Weights of a small transformer language model: LayerNorm before each block, a variant of SOAP for these matrices.
Each number is 128 + 24 x the weight over its row's rms, rounded and kept within 0 to 255. Layers, rows and columns count from 0. Numbers have three digits each. The size before them is the row's rms in percent of the matrix's.

# layer 2 attention key, 128x128, rms 0.22, rows 95-127, columns 0-63
117:153139145115136112180134104108114092156138106149086138145091146075080140148112100098142134147148150118165087136135152132118100087126160152108144128085112113124182110123089115095105133104154145
112:163100124167114154110138103092156139113115169141137125139133089131083147140127171120121150092123133159095138129116102118087142149114141119184156140130135167099132125163124176118111089111127104
094:132121150134127155084121155108143128143146115129118146079144096123100121145131146085089157100091148122126151133105116091126142177142142146160132091144147131106110117188094148132157092101129126
105:116158122137130123105126151162139168102108130108154119092130159123180118127198130101108121124122171135106158109128076107119160106134148136162127095130127157132121133142133147127162151125110133
096:161117108160124115127131171122132119108131144124156168128086108135095122126093121134100150175060122111145119069104100152099105109097148082114114089115131101078160148134182121145113120107114153
110:179122153130159155158122127131125101082142143151162145138176086146122134132124110124136121150088156122104151093127118115096156162081142119165108127111068162095132097145099112130125120118114116
143:118134166121136104140124133072158142159111153142116147133126140145129150130123120082124108090145153103155168118165080115098106116137078133145111148121115136199152097117137137104134112149142147
115:151135161120113092120111143123128167126116141152133140098149120164123176101133148111105091168171119138123166072101088085146123134115104149098115131104134148175080127125120132196166109146153076
092:124158105135102101134160131150112116137134144078121131136134135128099140129141183126105142115100154148143142165175129145127111131114077138175133166133123073102145141130145112146098145111120165
110:140127071115119134132133141116104109106084120131096173120155157128136088095129159135125180098091127111120086108167102123098112116170120127112132116175128089135144122121146087122160194106104159
121:139170110156136166119121134141116108087111114150172144146145123144157137142142158135157084119132135131117152090120120107087145159145128153123119164107151164106114142139151152138113118151098146
110:099110127106109110147158112145130133163142151108145102141161128124103103149138098135130168133138071146147159134108175131132120177140148120125150142148174088121084132106097116117163131138105092
098:104129134114139111115133109148138113162174085140071145128110133121153144117101120148168125130119106137131138156141116145147073157127116107111115137122153128062137086128109111115141103152140135
083:112121128143129156130156137146152143111132148147135115103134128131106133140134155082097112165125126124144078089128125131174140091138140123183178081107154119175124117119119193118127117110131122
097:123133180118109139140154132121144141154136145165144117119109125130136157151189158137106052106154124127114158133101115108131116090149110126124109118124108168144114105141090166151169073171122128
091:182164118153105103140117121174093102084145125092155085134141195109096120119124151143109151115128102112110173153150140129125115162151102152141135137112148157137111105105142168126109129105148128
094:123141166129163138144109145105137108118144135140169141163113152166151157111099109102117149146117089092131148122153111130119114097128112095102066080122095161109139102157121139126120112167160141
110:125122154111127092148131148093100145179162132129116148133143066138110133093106141128104151158122116111113099127129109119155121128116095139124134110134092130123136182167124127102129127111102103
095:134092079156128126097148084068126094150066127128144134143129113113156118085125154191155138116096154148139130102080096143118104153140135103144151155160145139148079149149125180135110127153102159
107:131152165094098119148122132145133145137166137085103131116117107102124126134126148141080152142089111114145165119125108111116071118127120132132172089131127118115121156126109110126158103121120111
113:115126115134095147154140137157124109133140117120137101116104150161148125085155112134153059164172165120127160099124118117172150103161049111103116159127105169128101161128157133153103159156147158
094:093099150133114128139174114154130109158122124139129102147129142140109117173136134114161107175162090132112123127141166136132133131122124126161102104138102075150112157106089147143126119139111127
116:140154162106125114177091138152158133097130153131119120155121131135112124156144152102121083078119137093114125174101126111154152158145128110149099118130116109107132119155107112160132142116112106
120:139105137121072111170192143141098143187125146148160106100135142153145123137138088171127091130125098147120153121130092159131087139108136126163129098161138105145126141130124176159165090176108087
102:154137101122112157107134142167109119120082133138123138131139128092122093139149147127090122100082138163145098099173118095119122117137140148157154158118135142156111127094145107121115105085129103
108:112132119166147141116154135119117134099132134136175167112124099127157066108131133136115156144111150114133100119148133151094123127114147095134156104182134140136084139153164155051132147167132107
098:165108130142092135116099128100134125094118137162085141139094091089114101184109132095113172080110131160096127110145142108109146106128151089130109096111132112137141127165117156123128091101152109
124:103126153145136130084104127120110162110133118173174142108135108137144101085144162091149102122145136086140149133074111140095149176103133088131130130112146173148096131141112142124115113156131124
094:130152135113141119107166118148126114159124109114109173144133109114146104147132117105106166166079150130145154118120142119133146153134172095123142103103119069125140166147116093132134089107103102
096:123140133123126143138112139104100093142109137129093157127149089163147128137137151111136110156126119144130187096131160123128120120114131135118086135132059101095086131150117149152110117113143148
118:085147151102125132126111147129137193095106165135143145113163112141145133101186130120121076133145111121108138108115107143103149119119123166074127144130116177115098148126102100123141139152124136
115:144145090162154120113149136124146111092082148074084130146135149117120140148130177136129158110136108147090148117120165126143158163158105104167141120105161078136147166108109116115124122077120155
096:119142143110082114142128130128142100123125095171106159117125111098089090127112106136140129126153134140155150148094111136132092130141117116104127122106134119184111102146125168111110073145175093
# layer 2 attention query, 128x128, rms 0.208, rows 96-127, columns 0-63
081:096133108141134138139126091152129149128126106115162157164094092085130108165080177130147198129101132137155105106115158175136122092131117108138164108129112108159170130153103177146096123121152115
096:144123118136086107100160117109146130134161092097148124121124134094099117172126126090147132111115081126129120157099152136138120168097116121151103094145189112173114161153145168115125090117119131
095:064086121104108131154148131123116167153176162124132119104168131135166155129122179145166154135103140121102130126125160124114088134109116129092131141096165128122123090129128134178139121111175136
085:079144154141083072117110138139126118168124116138140148134077117131121083166116126128139167082098119140195149109136117153157096127138117113112139127168126127181142100087157147102139098136116178
114:125133134136128111120150116109135139189156128132150137127151101126128081154079124135153123143113148155160090119139104139111174173141100114143119130128102123157131124156104154084122160096124144
139:163149153114117123129126083151116088167133080104140148111128130053108120112091128137115124141169148151136130125154122148100101130131126154091128138133130125114116147152152090145135090117139067
143:104125171116108158119090167129095132139112156158121115122142124139163171088141144174120104134130189113111160131124114090138152117178100149112118116146134156085077093143123126136180151128114109
089:174168117115143130140102132129120089145159061121133117146104136114109171115147169119144110105113130140177148158129111137172132149156113112125124088103121119127124113120114131151109136131153123
091:146147115116109160116130166119110127092104113102091114153177153125129142118135162120113136073108124140146149129119139091156147110167120166110121113155102146115149144078148132089162118156143194
085:074162115161111107158105143136140090122124084135158118102103085105141129139098127152148147091094102119157132142141065108152142129154156136087177120093113103137149095112144152157100133129128139
085:123151175086138095109143149105179155127114139122132114098126178155137155118138141088143158101120128088107164144098131095138126136111107138166102148100156102157060119144128116149152096131153115
091:132148166151136146109121141112087118134140091119118128156121179138102109099155163091138134148154096119112137177091109118162149100172145123139146102094123128092125139070093131123103138141134136
127:152106107154161111118142099114120116161139115074126163127128105097124096145124097099147166106100104134129070087134160158113129155100142120130125113135135104172160145152138158122102107130130112
082:134123152136112119163143134124170134127100135141152130085158124160186138142121108107128092135123130077089153137102094117095114100163150173125123123124143153113161114163138124146153112120123102
118:169129112174169074111163101116089142109132154103130127125085137145094128073122101110118121095121152179129114110127164137106128150112097143131157117134129102117146164115134108105130138155154123
088:107146153128140097119125110147090144103143128125127152131121159130124116133101144137107153108154122117120119111133122102092143098130127102167163149186117118154109088105138081095165069094139138
126:146084168109149103123121077148135152112177113092152125136123082125102125116095102124140086124182132147093136146137134165083175149109132130116169123133089119124131147127115136116138141129114149
109:133122115149118111123103165075093109086118144159118125135106129147110154111146180118137120150172128075141156149062078113168114130157126125107116149144147140105067101146134105133168113145122142
121:121133143148122117147154156166139078173153115098154125126114138144136089115131106094147140116130129134174146150134148155113120134126168125084167111153132100162155141116154131104150113131114088
088:156125119148104149105159116131112123126123148152107098183143068125126161110157157113132115127161155104097138091140141122102176122143084116139153156139110092127133131132153139116127093141143138
108:106104133128179156138103144123112125121130126120183139144102126119121156156154134126139120120112157091124097125146087126130159111148116124135110062151149131126117086164125150170120126160140103
111:129133130152088116166129148114095138152132132127124118116168128110133091152102154111131135102100087117141101175109129107173145105097115160123118149189146123132114177202131132096147153136120171
086:135158119168085139131125080082121152095082145130163134188132092157094125093068134153130149118136108093116124160113121120160113117145149094126143100156135111117151143100162144122102107139096122
094:158103098124108136157135162132160098085084140146098130112127146135162155134136111141106117125101120165139110086111140122121101166114128146157093101108165118113151125124142115121107158149124134
103:139146132075135138103121131152130106130155119124158122108109176170127117137134149077127127153115146074193109105102088151115125143169125095104104079135088144134092074133118136110160110123149138
102:136101099134143177107150117128115126101095161140130111128114138156111117161118131101095145125074168114179122099164141109096157077114115124150090142151144137109145154121185118106120116109132119
100:118090133109156100095151101154133112134170150130139165162135129099096090125103098128125126111124123162136118157124128155104171172118103139172158096160146131116105125089124115103114139170117140
095:156147118118151121111128098107125158108119139104109070111114095139085127135125135111163108101104183131127124134135133076086123132102141120166134129096173142106128124128121131111130126170134114
108:163121176086113144101121156131125110100089122117155077099125149143153131137142133114114067144126191131104153117110121135127149121146141136131111144117118154132111103172101164125141112136167139
093:133145150118113124120158106140150132120084103131158100125136076093173130175137136130117157089078145121111114112128094089122154130080129193145163169136116100144121159129128161112134140110114144
095:115127107113143161118147132115114117104094120154099143069152124146099120143138136132141139104128144096153116119114081100102154147136120153167145143192087127164098119127095108107161132157094111
087:085115095132118114123135127146118086143188133106129176134145113132108103100088165070135164122136149134112126134130097152120135134125128116118106120129117131143116130117128139111121101147149091
# layer 2 attention value, 128x128, rms 0.204, rows 64-81, columns 0-63
062:092117136097146122098132090100154157107131188132129125136119137125136184131119169103146152138100140132184147126157099161166079186141101159134110119094107112128174090157116132098105150115142125
067:147112145129122151131123096131133158103109130149129128172150113140060118150118111136103121107118061141119125101099172120100094123103122097114147095101133114104089172085189102141117121124088135
070:159126113104143131141114141119141107153110165138182132155123120155137127120108126130153149182151131115130104152174095140144141109111106132131117127141139161147098099182109129045129128150120137
066:077132136103128120146126141184132077152093120105152145101145127094107086172109125120148151132144113122148119119130089148098142124138158102099109130135161101189119103153118129155143119120099100
061:150158092139106133127107087111118137071147136142161132130154140073131139136155153104101072156101122123146135125136132091156091153127168199160131135133132092124143165124151148128133129137137148
051:097172087137127118138142167126137147128132124219108113142137100125101105130115122138152093136140141083143098125121144068126120160092132145094158129178102129118105134177120083174141173118129130
057:138075137177138106121143116109149151147096109144144128102117120180107171134154153150145114105153089140132122076175160110157082124171130157118087112088123124108103111177157115123151136138156133
065:145134148101098117151122073132094126119129111092137122124145141084152154106074106094134172149121127098136144127089114129144156155144148134154141072123081107065126163123142121088140157136148107
069:176121121142147152118136134103096133133122138138172114151097084080160107141120138156129133156103130158094151156143149123101158103118120110151109051120103127091107134111153161109109088175125136
070:125152154131087158107134105182100133121153107100107157135175134080109138165112140122131114125150131115107132102114116143110168093139145183106124143140144114113094129113087128141127152118126154
067:158138078119101138134104137170180134116100132095174116106110114102127152147099125125162135153101130108170094110091114141093105156064109062088129114163104134098121136141122137123134172136115122
057:131126131142099103126159091165134085172131107134107125090122168105137127137103139137145147148122156102111147069127105131152132181129116133156103135113156176094117145177108126089148154129160125
068:080153136110125127150125137152172141128116138156164139134138103155105144119089118120151135072118163113124119129129123104078123106115081126171132107163139140201153102140138093093122088153107146
075:120099122090166084166159152120129123141173080120129169098135086128142154113127174137108152138140075152158162154143143130136116140119148136130134143082143148114159089147107163165143148100141126
071:128132102154134166116132121101138194119105132157130124169108117158124111109133101099151090112157122148092132133154145111108084114097141130122151137131143133162123121139134098089124128125133141
073:092108117140120138121157149108108110115135155131115157133160166108103127105104127114108119197137130106131146127114075115165105165139218116122145134101098146115116120127136100119082143085117128
059:134131130136111146142110098148130109129119131093142092146150128148113126127141121082129119157149110096121085110100111146121101156131137125121140113156117099098114106124090071202150133103121124
071:088080106149168131126138122135115132138110135134127152113076095109147098118149133134095132153152108186151143127173107083144142106163160118133091130117096128141121146117133106096089139161143106
# layer 2 attention output (transposed), 128x128, rms 0.27, rows 64-80, columns 0-63
071:101114149123133132167104113099146154118127134153102143075107107208159109123102076106123145176176138078115122104166116125157108118135112138131102112137141154141138110121098103102115075158104131
077:116122108156112151110108100102099126087099131166112080144161123136091124161144124102116136098153120136150143120122109129091135115093169133151110158114153104174110181150117183111096138095110096
087:093148118102133128138142151129177111120153134124098105146104127137137114105152117156125138104117123117133108168146118120182103116155131110133090139119149092117140121151164147119131122152093117
071:112181118132098148108141074137112172091149102098131131122151102137095144093122194147150106087165139109116084153116129123102119155116128133130127148158113132122093094116128099130148134100107127
072:140113131122134105124147094127137134106082138115096125129132128134206101148135117130119130133122121080122131101174109135097125129106128122151114132119136136132182114110094111139122116123134143
059:124111164092154115154144121139095086128145120127145088107160135172118149126144162158115096140151117094106144113115175141143130127128140104110136172125112142181109128180119165146130093141135103
064:119094138101135101123083126098151124091136091117106121082150098148146096109154130116143147167143113106107146140101081100162109147095113123127174136127113115124118117113112103113167133130128112
075:122134131140132140157145133088167075143105110157091129079131097137095111145114135153172101150094123116179112116190119124101080090139094127128098133116111085154144106129129132146115101079118150
072:104141099164119142142139174122133108112098170118088111114118159096120124123136147133126145095086107141221139151160100138145130063126145127144082147134167111085160125161131141106144177101123125
071:075178141124126118124111142129147100161118128097166130117145127135094136133099183113110194132118154157135101106082142099117114150156087131096094060157140111145133147118173112136148118075157110
082:069162106139115137121092113164104145142160108129145123163132150175087119120126178154112082150159163104132143161138120171125106126144122137168120148164118120132125138127130172152113085148134100
072:097115078105114117151149118146139131144141154123083147155124143142135129120114130128137126173109155078128167104163111120115092131164139113111119114138140089091161079088132099130120107094156139
070:149106103129145113139110146128110197103145138108152113118137151191123147116162118157131114130119150142078083133108112097163157145135175156127125156116087145146103091135102139161152145129130185
082:165161120063151087128159108122155114151129150111120133116113122129138126121122141188148106127117118129157108175162127136152095137163076109088114112163104117139129100143126104112118142098134113
073:137090130117093151150096119092165104114131114186112061128121168164112133120118064126092108098137127089116158112100180114115123107073150115132151173087132107143110180142159170137118115130103123
090:161093133147100106131166101118134132140101143141104126092157090096102110131154094135119126161146124118129132112138117153106119146119117172135112129171166139127118151154151145148094149142114129
074:102150117124138117135132099119104130096153093132142133122140071144100132149072173087112113109161106155086153117086128136114104142111136116088134153118120133154109128150124152128130106142151130